Weights of a small GPT-style language model, trained from scratch on English Wikipedia: 2 heads of 64, a variant of Adam for these matrices.
Each number is 128 + 32 x the weight over its row's rms, rounded and kept within 0 to 255. Layers, rows and columns count from 0. Numbers have three digits each. The size before them is the row's rms in percent of the matrix's.

# layer 2 MLP up, 512x128, rms 0.0923, rows 269-351, columns 64-95
093:175067179102134089139131095140070089116113125144128158186120132110177133153164098186117103175081
102:092166121057166111096164098105136134140133098127107154092073145144111203050142165130077135105062
108:112079147154145095146197110217155106106135185126148195117152127175137129126139156133151172097104
094:167136117170143109122150164125134094171129130103180196144090114119134130108155104148130143132113
095:189133105114147069093091048128160116088109079120117143165186096135175112129153068169156153165130
098:146084126076110089095174129164146128154155116110125154107223155165170127089109116185155061102089
091:117085183134134082189068126160112120118158099129138171122207118157149074147116129174119130138130
103:157136160151159097149159099156134141121133089124137176111142091118137116116163074172125117088079
111:089043116181102124121175142138155107139169163091161176119137116118117137085115157128134125141098
102:106171129070186124084166059122172122169182149140174167132148118102134093108109116132130101168068
130:155180134123112053147119137150128209114134132131113125144212177098133100089145104100086118161066
105:109104152167146142196157110161108067095092165094118122138139144110165109123110127203142098110107
103:104131132085116139161113128165114099109152150115115130167132109140106134077084132107133124157078
107:133114181145137105182167100155175092162190152119141162115150154157151131092096096159111167129098
101:125121124128162119138085102150168140120142107133155079152109109097127177155119131104159177136079
102:130090135103103138105121086146171145184204154122160146069134118155135129095134157160140143135129
099:108093183160105093154175100147120135150167171089127140149104130165120186101127124129146107062093
098:100122173102107114110132074138190148117140194112105140121143138129178157136126108137176143133124
100:132107223101114100094145129159190088074178159125109132116120219162113170171174131146153157153095
092:158203160120132093128155090122085152192124133121166140181120152121177138087099078126153167184086
103:099106114145143083164142110134141051157083128119125132111104138079114181124152089147153144086140
092:063152116136158141164069128153164134109145117122129134109141089163041086159131126176090126111112
104:114049200148098062117092120156110079117115145138167162135117103153117111160126115135105101182116
099:183049107156114094143142115140143122123134154123134210157155103105153144060128117141120103107143
092:121096156078090098166114128132183090174142175109151151139154111121118136146135120123140101096118
081:111098166149108077124130151128107111145129189110146176155149110188101143115152118196160134147102
115:126116157142074106146202097194141153167181133100151190134105123147139126135118104181140202145142
110:129120112127102142096132113139147105111176166154134208132163170159124103147130131156191101161085
099:105062154179114082152173069155143096091155168124106192134149112087149140113099134175163066107064
107:133119146155082124118130101172213122176160174136104152093118128132173121123128120121139140125126
084:134084135149144129128163109157121127150136186147101187136153114127154132102092125155117145068119
102:137103090167196130122118100132182114129168146117168118147210107116138118102143123092119146179100
097:129130156066155088116147081142177101116161204105136163137095127105122126123119037134119160134089
101:153103146165107140162083095169139066138160111108189137131161127101155112129114144118159103084128
096:086082159139128115151166122201101113146149164123136168120140110123138215115144130164135129104088
099:124102102171137076175130063194142169137163153081164145149153124134133098092095128156122147115162
102:123064150100154099115127101183121092146148122109145185146117123141169110112111113167146162146102
091:160105094155153132146145111131148126170135119153149151088120163127173123096153157105098109120160
099:132109146114086125138141093171188100139178147130117137139097163148073138077116137143137151130058
098:145087202156059139127132092153161115114163148119065169149146156143131201155090122159134151119131
098:146143147117075122074166128120128135150147136091196144185138140104174169087108111201103165095099
098:081150131190111190110136128129135145135222134070153075092115157150112159110187078103146125147158
089:236049141190105119123122140097118156139141139186159139113109107080179161165161125090178143067178
103:096051185173169083128167128133117110167155140117124177118123109164145082134145141174132165111092
082:122084168179120128130149131149103126168170153123135133153146102149126192118099138126124115056110
112:097132134144040095126150099154178152128115122123154138198132075164122144073127111182143138140103
108:111043180124167136149094159115218118157136134119121162107111168127150160154133138116138131042086
097:114100142127160101144117111105134114144147174125167142185155106122196111162102093164126107164110
092:153115110115141126120118075122187157092176069095179164139169106125162159106108088176174157136136
085:091177153118150156152128129078173112111123197156133122074186093153101210178119142093087122161126
081:096153161078102112093161093146146080142151134134149139141154128109121131125166103082152144176100
085:097084157155123128136159112111131142153133182144104143125150128110135188055079090135127146081103
098:124138170121119109124115059131134046130132108155142193147128122152176129135095113108041134103089
115:124098166063123081135111111140102081120137169122120145140126085069151192109144085153145181137134
090:147092208167058091153168145105091137124151068159080161124092127165153164099109120161117088118211
087:107062153124126127109142133137126145168118131117097150103161110148159124120152157122146139060137
114:115162111119123058126145142139143139172139118070109186078140097154134149114146091148182159125112
093:096115158167144098134134118148064174129151169071161185141115109168143114119159117147093070087095
102:076127116087115128108131054136193147155141178126105156091136125083135153126126127123179152156174
080:117061163156128114113129140178110137150150163130124146140144122119167197118097121147132098073139
103:108104206109130039131138149103074100116132100147157129197136131126160096169173114185092163179050
101:131044165132108123131112155183167128159129149136131126117190172124122184148076100108136130060115
081:120099082183135160164116105110086163116205122166208095065117137073205094165123164155125084086148
097:151121097134115117163182090147152112118168178140174144152123139164120189124085106175129143092105
113:127165114148133151129137061133174119167102102143098168060135165145182138172151134158176125094140
102:163167094087135141107166075164140122174180116116191147142138104077147187103120135149118120142095
089:108069132157112115112140090154140144157173157103125150114180127136109104124113086179187116094141
092:150074163117118115145103143166118137136177173139123186103152131140153124120151129127146127107071
096:048185146111121125136143133150110179122127204120151131107196154085193144154160137147103176110107
102:111124137149119140145114116117164075144103130141120149113182083110116130122112134157119093127103
111:089102195169160100146165098159198098129118148122116172133133120068162128101135120134182180058085
130:108131134128129104151131080190170107139142107085125226107138125163152126135113110195158170144140
083:119067163162133093165154121139132121127098203137127149130120118158109190095086094158099144082107
111:121122192129121110117140075175147119149168198141163182153101140072126103150127141183138118085088
099:121108155090150109118071081142175143107136193131147113141150140068128166120130112135149202164124
101:113145139068119124106169134115154164133146136108155129077078109128169117098137134156046164123126
084:127091137190155111160149144153078147162147174176135154161181129092133148107108119117122142065120
084:170102080155108137096139178132157164139182105146137162125106161140132083128157176198102122101122
090:159079122175105122161075066137109081140169174123141147104182163107177163137153146144150062155113
097:139147142102097080128181071128193114175129175053194150119114146077110200124112104139108141143104
104:184039162177118104204151128119129135092176117131156157136121108137146137106134118147123080060086
101:128163161104118117108190104126119106153163096122188181145099151125138100169157084118158189176066
105:160102119138129122135149107175159103160187138155158186113121136108120148133160125233142210127139